Each number is 128 + 24 x the weight over its row's rms, rounded and kept within 0 to 255. Layers, rows and columns count from 0. The size above them is the row's rms in percent of the matrix's.

# layer 7 MLP down (transposed), 1536x256, rms 0.111, rows 958-984, columns 128-255
size [103  90 102  94 101 101 104  99 102  90 108 101  90 101 108  93 101  96 103  90  96 108  96  99 103  92 102]
[[108 106  89  98 192 112  86 131 102 146 153 118 133 145 120 131 124 104 165 161 138 115 121 132 104 135  89 117 121 102 151 129 129 112  93 152 114 161  88 117 134 114  75 146 149 134 158 138 127 101  98 146 140 129 103 118 142 144 134 133 182 120 160 155 189 113 143 150 133 159 104 118  77 157 103 103 160 155 175 106 132  75  91 104 120 136 158 124 116 130 117 143  96 134 145 103 137  78 133 115 153 119 133 175 103 107 155 126 153 132 103 168 174 114 121 126 123 102 163 114 146 176 107 189 133 113 119 149]
 [136 130  99 114 116 147 131  91 111 158 128 121 122 134 174 180 183 119 122 182 115 118 160 123 150 149 131 144 130 115 129 152 129 106 106 163 141 109 129 124 125 154 117 136 150 117 109 121 111 162 102  68 153  93 164 133 111 151 146 143 125 186 116 121  60 140 126 132 138  96 109 133 158 133 119  93  98 156 128 108 121 127 128 117 156 168 129 112 132 138 129 195 129 155 112 101 139 156 160 122 132 113 162 138 113 163  90 162 168 150 116 115 164 138 103 137 116 163 127 110 136 137 130 129 174  73 139 205]
 [100 124 132 111 138  98 100  98 124 154 158 140 160 125 106 126 127 153 176 141 152 126 129 195 146 153  93 116  94 164 169 112 121 134 122  96 100 138 131 129 156 104 111 131 141 111 100 147 153 143 136 111 118 141 145 122 135 123  88 149  78 144 116 143 139 142 134 114 142 110 149  76 123 112 141 126  88 127 111  96  99 150 132  68 125 145 145 138  97 134  97 119  99 120 131 157  89 109 134 164  97 200 148 144 128 130 106  90  98 148 127 133 151 114 166 125 145 100  94 168 114 152 141  88  95 169  69 134]
 [146 116  95 169  99 136 124 144 131 132 100  85 165 143 155 113 144 159 114 127 117  99 105 108 107 139 133 103 161 151 115 151 119 125 123 117  86  61 107 165 126 123 122 134 101 180 125 137 154 165 133 164 101 151 130 130 101  91 138 148 138  62 138 179 144 199 117 184 150  94 140 102 141 142 159 128 159 125 143 130  79 147 132  85 103 102 121 113 136 107 152 145 104 141 151 112 177 136 157 137 172 137  91 144 100 137  98 148 140 113 113 106 151 127 133 117 123 123 119  86 124 141 123 183 133 142 112 109]
 [113 140 142 121 132 132  66 117  91 116 128  99 180 127 130 167  99 128 130 153 130 104 133 141 153 152 148 117  81 141 134  94 157 159  66 189 144 135  95 127 129 140  97  90 120 125 155 137 132 129 115 140  96  96  86 168 146 113 131 140 120 100 102 146 107 149 116 120 152 107 122 154 154 117 101 147 151 130 111 114 124 134 121 168 105 130 125 150 125 133 124 114 156 120 102 113  99 104 156 117 139 150 121 149 121 135  91 134 132 131 125 112 128 141 133 128 149 123  94 143 130 141 120  90  61 141 109 162]
 [104 176 170 146 108 154 104 153 105 127  90 108 121 134 134 127  83 114 110  96 105 141 174  94  97 111 150  93 131 118 198 119 166 136 138 127 157 140 109 165 145 172 102 124 127 141 101 146  91 135 104 126  87 123 135 126 166 154 129 128 144 165 148 119 103 129 139 119 138  93 127 121 132 102 124 139 126  75 111 151 140 108  91 150 114 128 178 140 114 180 130 124 161 120  95 138 145 151 151 110 148 136 109 138  83 105 123 136 100 113 145 153 131 116 153 128 103 125 133 105 129 118 127 116 128 145 148 125]
 [118  93 122 112 108  90 112 146 112 120 113 138 137 102 138 157 138 117 151 103 102 129 149 115 141 157 102  68 168 124 113 143 179 123  87 101 157  81 139  95 133 137 115  88 131 153 164 130  94  86 131 130 108 110 117 144 136  79  94 109 112 141 150 127 125 145 115 170 127 137 132 163 123 110 123 115 127 124 162 170 108  93 137 147  88 148 112 137 124  79 127 129 111 137 115 145 120 123 142 154 112 128 112 157 118 140  94  92 167 100 157  49 106 108 102 113 178 161 152 153 137 146 154 110 164 155 130 132]
 [110 166 125 177  88 111  80  93 151 142 138 127 131 102 112 124 126  90  82 139 136 102 144 172 149 158  93 146 157 197 140 114 137 103 108 137  94 105 125 151 158 160 141 122 142 119 134 176 132 127 145 110 136 147 128  96 132 126 139  83 130 129 115  83 124  94  91 121 113 130  98 164 126 123 131 143 139 115 131 154 150 141 141 149 114 119 102 152 121 129 120 137 114 125  99 141 153 117 161 153 106  80 121 114 108 184 155 142  68 144 143 123 114 104 121 146 121 128 127 130 151 142 137 139 127 103 157 104]
 [130 118 111 167 135 189 107 126  58 106 111 146 160 106 112 111 185 120  92 114  92 111  96 134 134 145 119  96 109 109 116 117 129 150 134  96  90 116 157  86 175  92 133 127 174 139 155 112 119 164 120 146  75  91 143 124 120  98 117 117  80 118 185 136 141 103 142 152 120 123 106  73 149 118 157 131 163 131 129  93 122 106 135 112 146 137 106 149 100 136 103 104 118 124 149 104 133 130 154  91 108 136  93 105 127 119 130 142 101 141 155 157 107 125 131 163 128  88 141 131 123 159 141 103 139 121 121 180]
 [166 165  92 139 183 118 128 152 133 140 126 130 134 128 126 137 115 126 162 100 126 110 189 114 156  98 122  96 120 116  79 141  95 110 115 140 158 135 115 137 111 117 144 124 155 129 147 134  85 113 136 129 108 121 109 121 160 141 139 159  72 135  95 130 117  77 133 129 133 116 144 160 171 183 119 136 123 108 118 118 115 125 117 114 144 140 123 118 119 134 136 158 112 130 102 158  89 123 152 124 147 120 133 157 144 130 123  93 157 146 157 113 145 181  98 173 135  98 100  95 151 117 158 111 141 123 118 103]
 [136 140 128  76  60 136 131 125  94 123 124 137 149 173 122 110 128 109 121  94  75 115 134 150 118 115 123 161 169 118 160 148 137  95 170 180 120 110 160 119 127 146 133 133 121 133  98  99 141 133 135 105 133 109  91 110  78 117 146  91 109 100 140 106  91 110 128 180 146 104 127  93 168 166 155 107 142 153 106 146 145 128 114 135 110 174 114 112 155 143 107 105 109 193 136 117 175 122 123 149  82 150 116 150 158 141 129 131 160 146 146 142 136  92 116 169 143 155 104 155  87 124 130 113 139 137 131 138]
 [129 128 133 129 142  96 132 160 138 135 117 119 116 133 112 144 150  91 155  99 118 133 152 131 146 147 127 105 130 117  89 111 151 130 116 117 114 130 106 119 148 184 117 105 156 132 133 132 106 107 100 140 150 102 123 122 126 126 164  69 134  88  76 117 138  92 142 158 136 116 126  84 121 143 108 142 149 134 150 154 105 119  91 152 126 135 121 151 140  90 129 130 176 109 147 129 160 142 133 184 158  97 147 146 107  93 132 135 142 168 123  95 126 129 140 132  77 117 168 126 132 148 115 123 142 117 151 122]
 [164 123 119 116 126  98 137 112 129 111 163 135  81 143 118 163 147  66 188 146 113 130 155 131 129 124 109 168 116 185 106 114 116 131 111 135 179 150 123 101 106  91  99 151 146 122  92 177 115  93 139 126 144 126 111 126  90 118 123 142 123 120  73 152  79 181 109  83 177 139 175 139 138 119 136 137 120 124 150 100 142 124 149 110 120 127 139  83 155 126 111 132 154 161 121 124 123  90 137 132 126 130 149 121  99 125 147 141  86 143 106  85 152 154 125 124 137  75 127 137 152 151 137 143 127 118 115 126]
 [177 147 165 143 144 146 136 114  74 164  97 116 138 107 106 153 139  97 124 139 153 143 127 129 146 143 129 105  94 120 104 106 143 128 126 103  92 142 128 171 156 147 124 140 114 112 163 132 115 122 117 141 179 128 135  86 141 128 109 149 120 142 149 133 154  99 169 162  87  95 121 108 115 121 113 142 168 134 115 139  77 125 144  87 169 147 162 137  92 166 125 153 119 141 119 123 121 103 173 133 170 105 145 121 128 136 134 150 152 109 137 116 122 142 114  87 151 137 105  64 108 118 131 127 145 105 133 143]
 [107 128 127 133 132 162  93 125 153  76 128 143  97 143 123 120 126 132 141 153 111 115 128 151 118 134 132 107 165 157 145 146 124 155 124 140 168  75 118 153 106 108 140 120 157 168 139 121 149 129 126 131  68 126 110 120 162 138 144 140 141 127 114 170 119 115 163 140 108  98 118 125 138 172 101 174 196 161  96 137 123  95 156 178 123 125 108 153 107 112 119 132 129 158 160 125 116 132 126 134  93 106 119  94  74 176 133 107 159 131 123 124 145 135 117 158  67  93 124 114 177 122 155 145 128 142 130  79]
 [155 113 125 121 130 144 131 141 114 152 104 113 141 119 128 110 149 109 133 141 109 131 171 130 106 141  97 151 119 121 129 157 135 137 103 157 133 106 114 162 122  83 147 148 177 134 137 103 135 110 147 115 120 127 140  75 133 125 119 140 151 148 133 181 165 129 132 115  76 106 118  86 127 123  98 134 127 127 161 144 105 120  95 154 126 141  91 130 137 104 133 151 157 119 139 143 152 126 106 111 156 122 198  64 128 164 112 148  98 122  90 101 128  96 111 155 150  82 113  97 141 114  96 121 132 127 154 164]
 [128 125 130 139 147 117 110 133 100 141 124 131 130 120 163 126 134  79 128 168 139 122 129 111 166 142 109 143 146 101 119 126 109 113 175 149 129 104 145 149 126 128 149 140 154 136 138 113 107 146 102  84 108 157 138  95 120 108 191 112 188 140 112 111 160 170 152 119 140 139  87 152 149 154 131 134 135 115 142 155 153 113  86 153 128 102 140 167 152 128 146  73 126 111 130 146 123 146 124  98  85 161 142 141 143 139 185 128 124 123 130  90 127  60 135 104 119 152 121 140 165  94 124 109  95 149 109  88]
 [143 160 103 161 111 162 132 151 139 133 126 146 116 149  84 157 150 126 145  93 110 125 148 116 149 138 138  76 137 136 108 125 109 149 101 187 142 178 136 121 130 102 112  61 101  91 137 106 168 125 131 138 116 137  93 135 107 120 135 130 150 125 172  72 140 130 119 125 131 145 101  98 107 153 170 151 112 123 133 156 107 113 125 110  90 118 102 139 122 133 159 154 153 118 133  80 110 115  99 152  89 104  95 134 109  97 149 158 135 153  91 110 160  95 139  92 162 133  76 111 116 137 103 151 144 127 171 132]
 [137  97 114 113 129 153 149 150 137  77 106 120 114 143 144 133 142 139 122 166  98  90 119 173 146 134 143 136 121 134  97  88 116 174 149 128 133  90 166 162 113  99 132 108 144 106 119 138 133 146 156 113 152 156 105  97 147 110  84 151 138  96 106 127 163 139 159  87  78 132 174 134 142 157 190 165 106 122 124 169 147  72 155 135 105 129 107 156 189 121 160 103 119 140 178  91  96 130 120 141 127 118  96  99 134 143 147  93 131 147 113 126 103 110 151 111  97 171 102 136  99  86 144 142 108 141  92 108]
 [135 133 164 116 142 176 158 135 115 128  83  89 118 149 162 114 129 167 137  92 115 149 120 149 159 140 140 119 102 128 143 114 147 149 131 119 194 100 112 136 120 138 129 137 140 164  89 137 126 121 119 126 153 153 155 167 137 109 133 100 143  95 135 130  71 139 160 187  89 123 175 129 132 129 157 172 125 102 140 146 140  94 109 158 116 142 137 156 137 124 134 111  94 107 132 124 213 117 138 176 129 118 169 182 141 145  87 134 139 115 113 127 145 122 122 162 123 163 143 135  96 118 164 134 139 157 112 163]
 [113 112 155 144 108 137  85 177 133  73 115 144 124 116 162 132 136  72 121 143 130 151 133 145 109 117 158 128 151 124 158 161 125 142 123 101 125 117 121 128 128 111 102 172 114  96 132 131 102 170 117 124 129 130  75 146 107 131 121 115 105 119 137 107 107 145 120 165 104 139  91 118 159  94 152 141 159 138 157 144 100 119 174 151 145 139  90 138 118  87 144 113 104 129  83 162 148 125 127 155 128  90 121  80 142 133 115 143 138 124 151 150 155 109 131 140 127 153 119 129 124 150 162 100 109 121  96  96]
 [124 138  93 131 122 155 153 117 141 139 117 159  54  65 123 153  73 137 132 103 116 146 141 150 104 109 135 153 165  98 125 140 157  92 146 138 166 126 123 179 146 153 136 151  97 143 121 152 107 118 112 129 129 111 164 159 101 179 136 112 128 113 126 161 106 173 106 108 144 103 134 179 135 129 145 151 131 120 156 140 102 128 129 129  54 142 140 152 106 143 121 123 110 110 134 100 141 139 130 128 128  93 134 144 156 137 160  90 182 124 106 173 108 149 144 152 126 100 128  99 122 125 107 133 146 151 134 121]
 [124 136 143 151 176 138 142 128 105  86 137 123 114 176 126 116 126 113 114 126  91 145 168 115 136 118 118 151  98 176 151 131 128 176 161 115  76 156 126 165 153  72 134 144 135 150 165 129 102 125 132 117 173 172 125 133 108  97 105 151  95 160 124 133 141 162 102 148 119 112 164 109 101 158 119 123 189 128 172  83 103 111 128 111 149 109 136 150 101  97  87 137 100 130 109 124 136 157 122 182 136 104 100 112  98 116 177 105 115 135 132 110 147 133 151 104 170 137 133  88 126 125 123 114 155 120 107 115]
 [144 131  88 139 149 133 143 154 122 145 141 143 123 100 164 117  92 173 110 140 133 136 142 104 126 110 119 127  63 135 118 145 115 153 106  99 153 132 141 164 140 108 145 174 114 125 181 123 114 123 175 174 123  81 100 122 141 153 130 148 116  94 178 126 135 118 150 147 116 113 131 104 123 120 154 119 142 158 151 146  91 148 140 188 123 174  78 154 128  94  96 106 119  78  94 113 140 117 108 152  95 160 113 108  81 133 138 131 142 116 136 141  88  89 133 143 150  97 163 110 150 121 125 144 132  98 106 137]
 [109  95 123 157 149  68 121 114 153 147 139 119 155 130 129 133  88 106  94 137  97 163  89 136 146 100 135 122 144 129  75 125 104 110 108  86 112 115 124 116  89 114 141 145 168 124 133  92  70 128 115 151  90  76 152 118 142 111 111 159 128 142  94 175 141 169 160 106 152 123  71 149 166 122 148 177 139 143 162 181 106 124 149 142 125 162 103 104 130 139 150 166 132 119  88 123 113 130 120 194 158 170 114 162 119 132  94 144 143 165 146  98 123 135 132 141 159 122 116 142 104 133 152 102 135 105 108 145]
 [202 128 118 123 107  80 118  78 104 163 100 131 128 107 146 141  91 120 124 144 145 115 129 115 135 116 125 137 143 112 137 124 133 119 148 125 106 116 147 112 137 149 138 150 164 144 142 141 148  96 127 102 164 151 184 100 131 109 135 110 144 135 134 116 112 141 103  92 117 126  98 118 124 158 148 132 110 136 199 114 110 153 166 111  92  81 132 135 119 163 105 102 124 141 153 140 191 161 142 167  96 157 136 112 113 136 165 127 149 161 153 139 125 154 129 124 122 139 157 129 123 135 131 149  99 109 135 160]
 [ 93 107 118 104 176 129 166 126  97 154 126 167 131 147 139 118 156 169 144 126 159 112 145 146 130 103 123 152 123 105 143 174 123 140 114 115 103 141 108 143 137 126 133 144 175 138 128 117 125 112 135 115 151  78 105 107 155 108 157 126 203 127 129 141 105 109 123  97 143 147 152 133 126 165 149 125 145 139 138  65 117 106 149  98 137  86 123 113 162 191 136 151  99 135 136  62 134 147 130 123 135  94 118 137  93 143 127  81 118 164  71 163  81 156  94 129 134 149 129 117 150 107 114 145 139  85 143 145]]
# layer 7 MLP up, 1536x256, rms 0.187, rows 959-985, columns 128-255
size [ 97 100 100 105 104 103 100 106  86 106 104  91 104 110  88 104  99 105  89 105 108  92  99 100  94 103  85]
[[150 117 142 123 103 142 134 159 153 115 101 125 130 137 147 172  96 116 170 128 125 133 140 126 151 136 139 141 145  83 149  96 150 136 153  93 121 128 139 108 130 108  82 136  91 139 114 118 152 184 162 136 141  96 129 107 103 129 124 116 121 133 162 115 124 180  91 195 144 152 116 134 143  91 186 150 149 133 104 132 159 151 169 161 144 152 137 101  91 129 115 146  91 140 120  72 156 145 141 110 159 169 126 116 153 123 135 120 101 100 122 126 124 115 113 161 144 145  98  97 113  90 171 132 121 103 220 117]
 [122  98 125 124 133 170 118 102 114 160 127 155 185  88 150 145 176 146 105 135 102 129 118  97 119 175 150 135 135 101 104  97 142 103 108 121 129 115 129 106 158 145 113 147 161  92 115 118 140  74 112 132 138 101 140  99 110 143 159 134 160 154 141 134  85 140 117 138 114 122 143  93 120 151 108 138 165 119 164 120 102 137  92  94 111 147 131 123 132 111 118 116 147 137 107  91  98  96 187 121 133 101 141 120 105  79 105 164 121 141 122 123 112 117 126  91  99 108 116 107 138 153 114 111 128 128 166 134]
 [145 115 137 120 102 143 132 122 101 131 159 123 118 131 144  90 128 163 116 146 141 146 115 133 123 112 122  96 156 126 153 137 133 141 143 119 113  70 147 152 152 108 115 129 134 144 139 134 158 119  99  82 134  97 132 108 143 103 172 114  98 181 112 161 125 161  71 121 143 113 148 120 145 165 124 150 139 129 163 140 126 118 144  68 128 115  91 131 146 154 133 160 160 149 149 127 147 130 160 125 103 149  89 136 108 154 132 153 139 138 142 173 180 144 134 137  76 126 101 112  83 129 119 147 126 132 103  98]
 [166 116 162 130  96 129 120  94 144 132 149  63 131 119  84 160 111 126 118 160  94 121 125 108 116 137 168 127 101 125 142 111 153  97 111 150 105 158 117 137 147 190 169 129 117 132 173 119  93 132 121 105 133 132 132 127 132 137 183 127 147 145 128 106 129  97 119 145  81 150 150 142 147 133 114 100  92 141  89 122 136 103 121 134 151 148 131 134 116 118  89 161 107 137 137 154 149 134 123  65 122 141 151 111 145 129 156 137 159  90 131 105 103 145 168 161 138 140 113  62 138 103  96 150 110 166 178 147]
 [171 137  85 124 133 125 117 136 129 127 111 106 103 131 138 137 105 122 105 146 163 149 114 138 154 166 103 107  89 127 135 127 146  98 115 100 173  87 152 149 119 162 134  99 128 111 108 114 117 125 134 146 138 163 126  80  94 126 108  99 124 113 113 107 116 118 117 115  97  95  94 135 177  92 116 157 167 173 122 123 126 161 115 115 122 109 135 122 116 121 126 131 139 113 135  88 119 119 125 124 112 111 123 143 145 157 160 123 139 120 127 129  78 116 146 160 134 203 119 110 137  80 169 130 171 132 151 151]
 [115 116  68 136 134  92 164 135 114 147 142 174 103 136 125 141 123 133 106  96 155 119 136 115 136 125 154 136 136 167 144 112 149 125 139 132 128 152 177 111 146 135  98 127 148 113 154 160 158 123  88 103 134 154 141 152 110 117 131  92 115 129 163 171 150 172 124  88 103 138 115 142  94 159 132  96 126 115 122 175 138 119 118 165 105 105 112 137 115 134  67 109 126  97 121 142 117 130 156 140  87 146 151 190 120 112  55 133 137  87 106  99 111 156 138 113 134 109 128 126 111 143  77 104 152 157 114 140]
 [109 130 101 106 161 150 116 130 136 151 140  96 135 134 145 113 123 119 183 125 162 177 178 163 144 115 122 113 125 132 118 169 116 126 152 144 108 140 136 174 111 171 135 158 135 115 134 110  88 143 103 137 114 105 152 101 133 172 119 147 122 144 137 119 140  88 128 149 117 101  88 165 122 132 156 148 136 141 152 117 134 117 126  81 128  89 164 132 154 133  89 104 124 162 136 145 123 156 147 120 184 139 138 122 107 130 100 121 132 131 125 111  85 114  92 124 107 149 126 126 111 109  81 112 167 169 148 141]
 [109 155 162 149 131 174 122 131  88 132 121 156 148  80 133 132 140 129 115 115 153 132 117 125 104 110 152  96 116 131 101 148 135  91 135 103 138 130 139 103 160 131 117 137 153 127 157 150 160  73 122 129 152 126 161 118 153 124 121 138  69 141 131 122 111 166 161 156 144 127 160 141 117  98 169 109 134  97 100 159 128 129 152 100 139 121 153 116  95 145 126 136 151 120 119 169 117 120 120 163 119 109 141 127 138 138 135 173 100 127 143 100 126 137 136 106 127 106 180 130 132 137 151 147 124  76 126 145]
 [124 151 133 145 152 133  98 136 148 118 120 173 114 109 116 133 122 160 103 122 161 130  96 112  82 148 153 134 146 117 125 130 148 156  91 122 171 173 151 139 147 139 127 120 127 151 110 131 190 116 179  77 118 117 127 131 106 120 114 135 127  80 114 110 125 130 105 137  86 135 118  89 169 161 148  75 152  91 114 180 148 152 104 163 126 122 126 119  76 141 126 177 136 138 121 119 120 137 143 128 126 133 138 120 157 160 133 163 115 107 166 172 109 109  97 116 122 158  92 114 104 108 135 154 126 133 110 131]
 [111 115 122 105 135 163 116 115  96 118 127 138 118 157 133 139 108 126  95  88 108 146 164 121 114 162  95 103 131 118 168 191  99 124 118 155 105 165 173 149 139 162 105 128 168  96 108 139 141 125 114 135  90 106 104 144 149 150 112 123  89 135 146 157  96 131 138 150 157 140 118 129 172 129 177 160 126 143 101 127 163 142 102 135 148 125 123 131 117 151 143  78 125 115 121 123 157 107 150 119 143 140 120 134 179  88 129 140 141 152 160 135  90 111 133 142 145 116 128 139 135 110 123 112  91 126 135  90]
 [143 109 147 140 118 108 117 158 155 112 129 100 136 157  88 137  88  78 136  94 134 127 130 101 147  94 101 116  90 109 114 153 138 111 125 134 161  97 125 150 105 151 163 112 153 111  52 107 147 126 154  97 107 125 103 142 123 136 146 134 144 122 148 121  97 111 122 174  92 116 111 106 169 122 143 128 142 142 177 111 113 101 108 130 110 155 113  99 148 150 135 140 101 102 132 100  69 100 179 113 109 133 151 140 149 161 118  95 113  92 130 130 150 131 141 101 164 114 114 127 108 131 132 122  66 153 116 124]
 [140 130 110 139 149 120 117  94 135 158 134 135 135 172 157 158 104 119 165 121 142 149 120 134 116  75 121 120  73 148 136 147 113 112 113  69 152 118 126 151  69 130 165 123 136 128 130 140  94 117 117 108 113 109 127 100 113  95 113  93 157 122 130 160  96 138 132 138 131 127 135 130 128 132 135 147  89 154 125  95 109 128 156  83 119  96 132  98 105 108 146 152 117 101 172 107 136 142  96 149 168 155 121 119 117 163 137  60 148 109 115 109 123 109 127 114  90 118 107 102 146 122 129 130 125  87 144 114]
 [127 131 149 120  93 112 100 101 129 143 104 132 132 113 116 130 127 111 142 149 146 158 121 154 117 124 154 119 151 143 119 119 158 142 107 166 114 182 148 187 106 125 106 139 142 120 137 139 107 131 129 126 104  96 108 172  81 119 163 116 132 133 131 154 149 142  83 113  79 148 155 116 140 176 125 131 156 150 123 123 150 136 134 142 122 143 104 121 125 178 145 100  74 159 140  91  99 103 161 145 125 150 131 145 115  96 123 116 181 125 146 164  93 112 133 161 169 193 128 124 123 141 121 131 106 120 184 129]
 [125 142 101 126 145 114 122 147  99 102 137 137 134 126 131 128 152 128 141 152 117 133 118  96 131 103 159  94 170 111 148 146 126 123 161 143 142 117 107 124 101 140 133 173 150 114 130 144 143 119 141 160 122 128 131 159 174 175 130 148  69 134 154  93 127 136 110 134 108 163 178 119 160 145 115  85 129 121 132 138 111 120 161 141 123 126 112 116 163 115 165 128 112 119 152  87 168  63 138 108  97 134 160 123  91 101 142  82 118 117 140 163 123 112 110 100  89 133 156 113 117 123 104 152 115 133 154 140]
 [ 99 127 109 146 179  91 138 165 123 104 175 114 149 149  81 146 146 132 145 118 160 167  85 107 103 115 146 127 133 121 166 112 169 132 193 123 125 130 161 145 159  62 175  77 133 109 128 132 119 126 133 176 126 132 143 140 129 142  95  70 166 109 153  86  97  95 114  91 141 138  92 132 154 141 141 123  92 123 115 108 160 130 157 166 133 125 141 142 137 137 191 146 156 153 103 158 132 129 153 166 113 116 125  83  89 111 146  87 129  99 159 114 134 106 138 106 117 152 149 152 143 118 124  80 154  88 129 111]
 [131 101 103 115 182 152  85 144 102 150 118 148 135 100 107 129 136 110  91 136 149 140 134  75 117  88 109 111 141 127 113 127 113 136 126 125 125 138 138 143 154 116 160 125 119  54 155 129 130 146 120 109 117 111 115 137 150 134 194 172 134 153 112 191 166 171 137 119  85 143 136 133  82 148 146 184 117 101 114 116 102 150  96 135 175 114 123 163 132  76 153 147 139 154 120 110 109 136 132 121  94 169 175 162 159 153 151 152 162  59  98 101  96 122 108  99 128 144 124 172 125 125  95 122 113 145 131  74]
 [142 152 145 123  94 152 116 149 153 118 145 112 131 195  90 197 111  96 127 100 104 157 148 124 127 138 136 116 120 106 140 134 151 123 156 131 156 193 142 143 103 121 188 135 145 145 127  99 145 115 130 162 137 124 101  87 107 122 121 144 147 148 166 111  92 147 106 136 141 130 155 130 112 167 110 156 151 150 130 102  91 151  98 133 129 117 124 110 123 165 137 148 115 137 103 100 101  85 142 115 176 190 107 170 149 155 127 168 145 125 105 102 165 110 179 171 142 141 142  96 109 118 122 117 112 125 148 147]
 [131 129 135 100 103 169  90 127 113 101 128 156  94 132 163 131 154  95 142 144 130 108 102 107 114  79 103 120 130 159  90 117 151 138 125 138 121 147 107 152  93 161 141 106 132 134 131 118 152 140 120 109 106 119 147  91 154  91 150 171  87 142 143 129 171 163 131 172 131 138 167 128 142 178 141 161 133 159 120 143 140 110 162 139 119 137 128 134 164 206 145  67 109 143 169 137 149 109 149 100  78 158 112 110 142 104 163 118  86 123 164 160 116 149  94 151  66 116 177 142 160  84  84 131 142 124 106 136]
 [124 136 158 170  93 114 162 121 135  96 134 146 144 112  99 152  89 124 111  99 135 114 135 103 110 118 111 117  48  99  93 114 148 113  72 147 144 118 115 128 138 118 119 124  88 130 102 108 149 170 142 131 104 125 119 106 114 158 129 157  88  82 150 135 109 111 143 101 120 142  82 107 101 124 125 142 137 126 131 105 115 109 144 154 135 118 125  67 130 108 156  88 128 128 157 126  72 133 115  85 155 141 152 126 110 112 141 119 133 112 156 140 121 153  98 153 138 140  88 120 154 149 100 174 107 163 110 152]
 [121  96 140 159 116 159 158  98 142 105 154  58 171 123 156 140 104 136 147 161 105 111 142 154 129 127 172 111 126 138 138 107 160 123 120 102 120 155 147 163 106 120 136 175 124  95 127  90 109 129 158 153  81 135 115 129 118 122 136 142 131 119 145 104 120 135 138 156  93 116 123 166 126  90 134  88 121 134  92 140 135 143 148 120 139 175  98 100 103 135 128 177 128  79 105 128 144 149 109 117 136 109 179  92 135 145 119 108 115  74 133 123  87 145 160 128 125 120  92  85 119 160 122 173 100 109 105  88]
 [138 115  99 115 123 173 119 131 116  75 146 103 100 111 122 106 112  88 150 157 116 124 121 138 117 100  76 108 167 100 150 144 128 141 119 113 113 130  87 129 173 104 126 171 155  80 101 136 123 109 118 160  95 127 155  93 132 163 131 140 109 137 145 161 168 154 114 111 136 178 146 127 155  99 113  98 118  88 174  91 130 121 165 161 112 103 118 154 141 147 169 122 130 148 130 166 123 171 109 120 100 156 131 135 157 108 111 120 126 138 112 156 162 128 123 128 102 126 157 166 104 144 115 111 124 103 151 134]
 [ 89 121 132 114 140 153 156 128  87  90 134  87 141 123 112 125 123 104  96 150 167 115 114  78 151 107 127 112 103 101 114  83 128 129 113 114 160 125 142 118 123 144 101 129 138 143 160 117 161 142 152 100  78  68 150 148 114  98 105 109 132 128 169 134 131 186 109 122 147 119  99  95 100 105  97 177 107 148 152 121 131 107 148 105  80 147  81 162 101 148  94 107 169 140  87  96 119  99 143 106 135 143 110 120 147 211 115 160 150 100  97 139 149  99 132 129  74 138 142  96 130 139 126 159 135 128 152 141]
 [141 128 146 177 104 111 124 129 128  90 130 122 133 106 147 130 174 123  97 134 128 132 104 125 139 129 120 108 121 155 165 119 120 149 156 154 158 153 101 137 145 131 121 120 149 142 184 132 137 134 118 103 125  79 107 130  90 166  85 133  85  94 120 115 137 144 128 127 141 128  83  96 169 130 135 128 125 114 112 137 120 131 114 122 105 149 127 146 109 132 103 100  97  84 128 127 100 152 152 107 135 139 152 167 167 144 130 122 119  68 139 150 109 130 144 143 128 158  83 139  82 102 159 163 156 115 143 106]
 [115 107 118 128 141 132 138 142 113  77 124 122 149 137 199 158 118 131  98 153 122 131  74 119 168 149  88 132 150 177 100 155 170 139 124 106 147 119 147 140 135 117 105  87 106  85 144 105 131 127 119 137 113 130 137 132 118 147 139  85 131 118 131 127 141 144 123 110 138 117 132 142 146 141 113 149 128 109 140 151 111 117 109 103 134 149 116 109 132 169 129 107 131 110  96  93 169 137 122 121 173 107  92 160 120 150  75 139 107  94 102 134 143 107 148 136 141  79 146 110 141 162 151  97 196 142  81 134]
 [ 92  99 122 116 107 128 112  98 121 110 127  99 113 106 113 150 106 155 139 122 110  94 143 125  99 136 144 116 167 122 142 138  63 143 149 129 131 138 171 165 177 111 128 123 185  80 119 139 179 144 115 118 114 106 108 171 112 159 103 142  98 127 145 170 118 123 119 128 120 119 142 147 141 143 146 108 141 110 189 139 154 127 104 118 154 113 117 137 111  91 117  93 116 151 130 129 105 101 117  83 159  66 117 154 125 118 107 145 127 131 147 101 146 111 113 168 141 140  84 146  83  88 116 124 119 155 145 127]
 [117 147 104 127 104 106 137 147 137 132 107 159 125 117 137 102  96 110 116 103 118 116 114 130 103 104 118 101 108  86 109 142 129 144 138 118 160  66 152 144 158 126 141 160 145 143 194 109 129 119 169  88 124  86 143 178 130 100 186 107 161 114 137 142 143 130  91 113 150 117 155 112 131  56 135 161 122 122  78 113 150 137 125  90 143 154  97 149 115 118 120 139 117 146 138 117  90 134 152  95 125 112 123 140 155 127 100 111 164  99 146 133 154 106 115 131 125 142 125 125 153 126 116  97 172 113 119 153]
 [114 149 134 139 152 118 154 102 156 137 143 132 100 136  86 113 126 115 104 150 115 175 169  96 106 120 114 115 135 149 138 128 124 117 124 151  84 135 109 148 123 149 154 130 135 147 158 104 149 161 158 107 121 135 133 152 133  99 153 143 107  92 210 136  96 151  94 108 114 135 112 117  90 109 121 148 104 119 135 114 147 162 170  95 152 140  77 169 151 125 145 136 131 160 129 150  63 104 135 181 161 170 144 144 151 109 153 141 117 137 133  90 159  72 144 112 154 154  99 108 148  79 121 127 151 154 114 111]]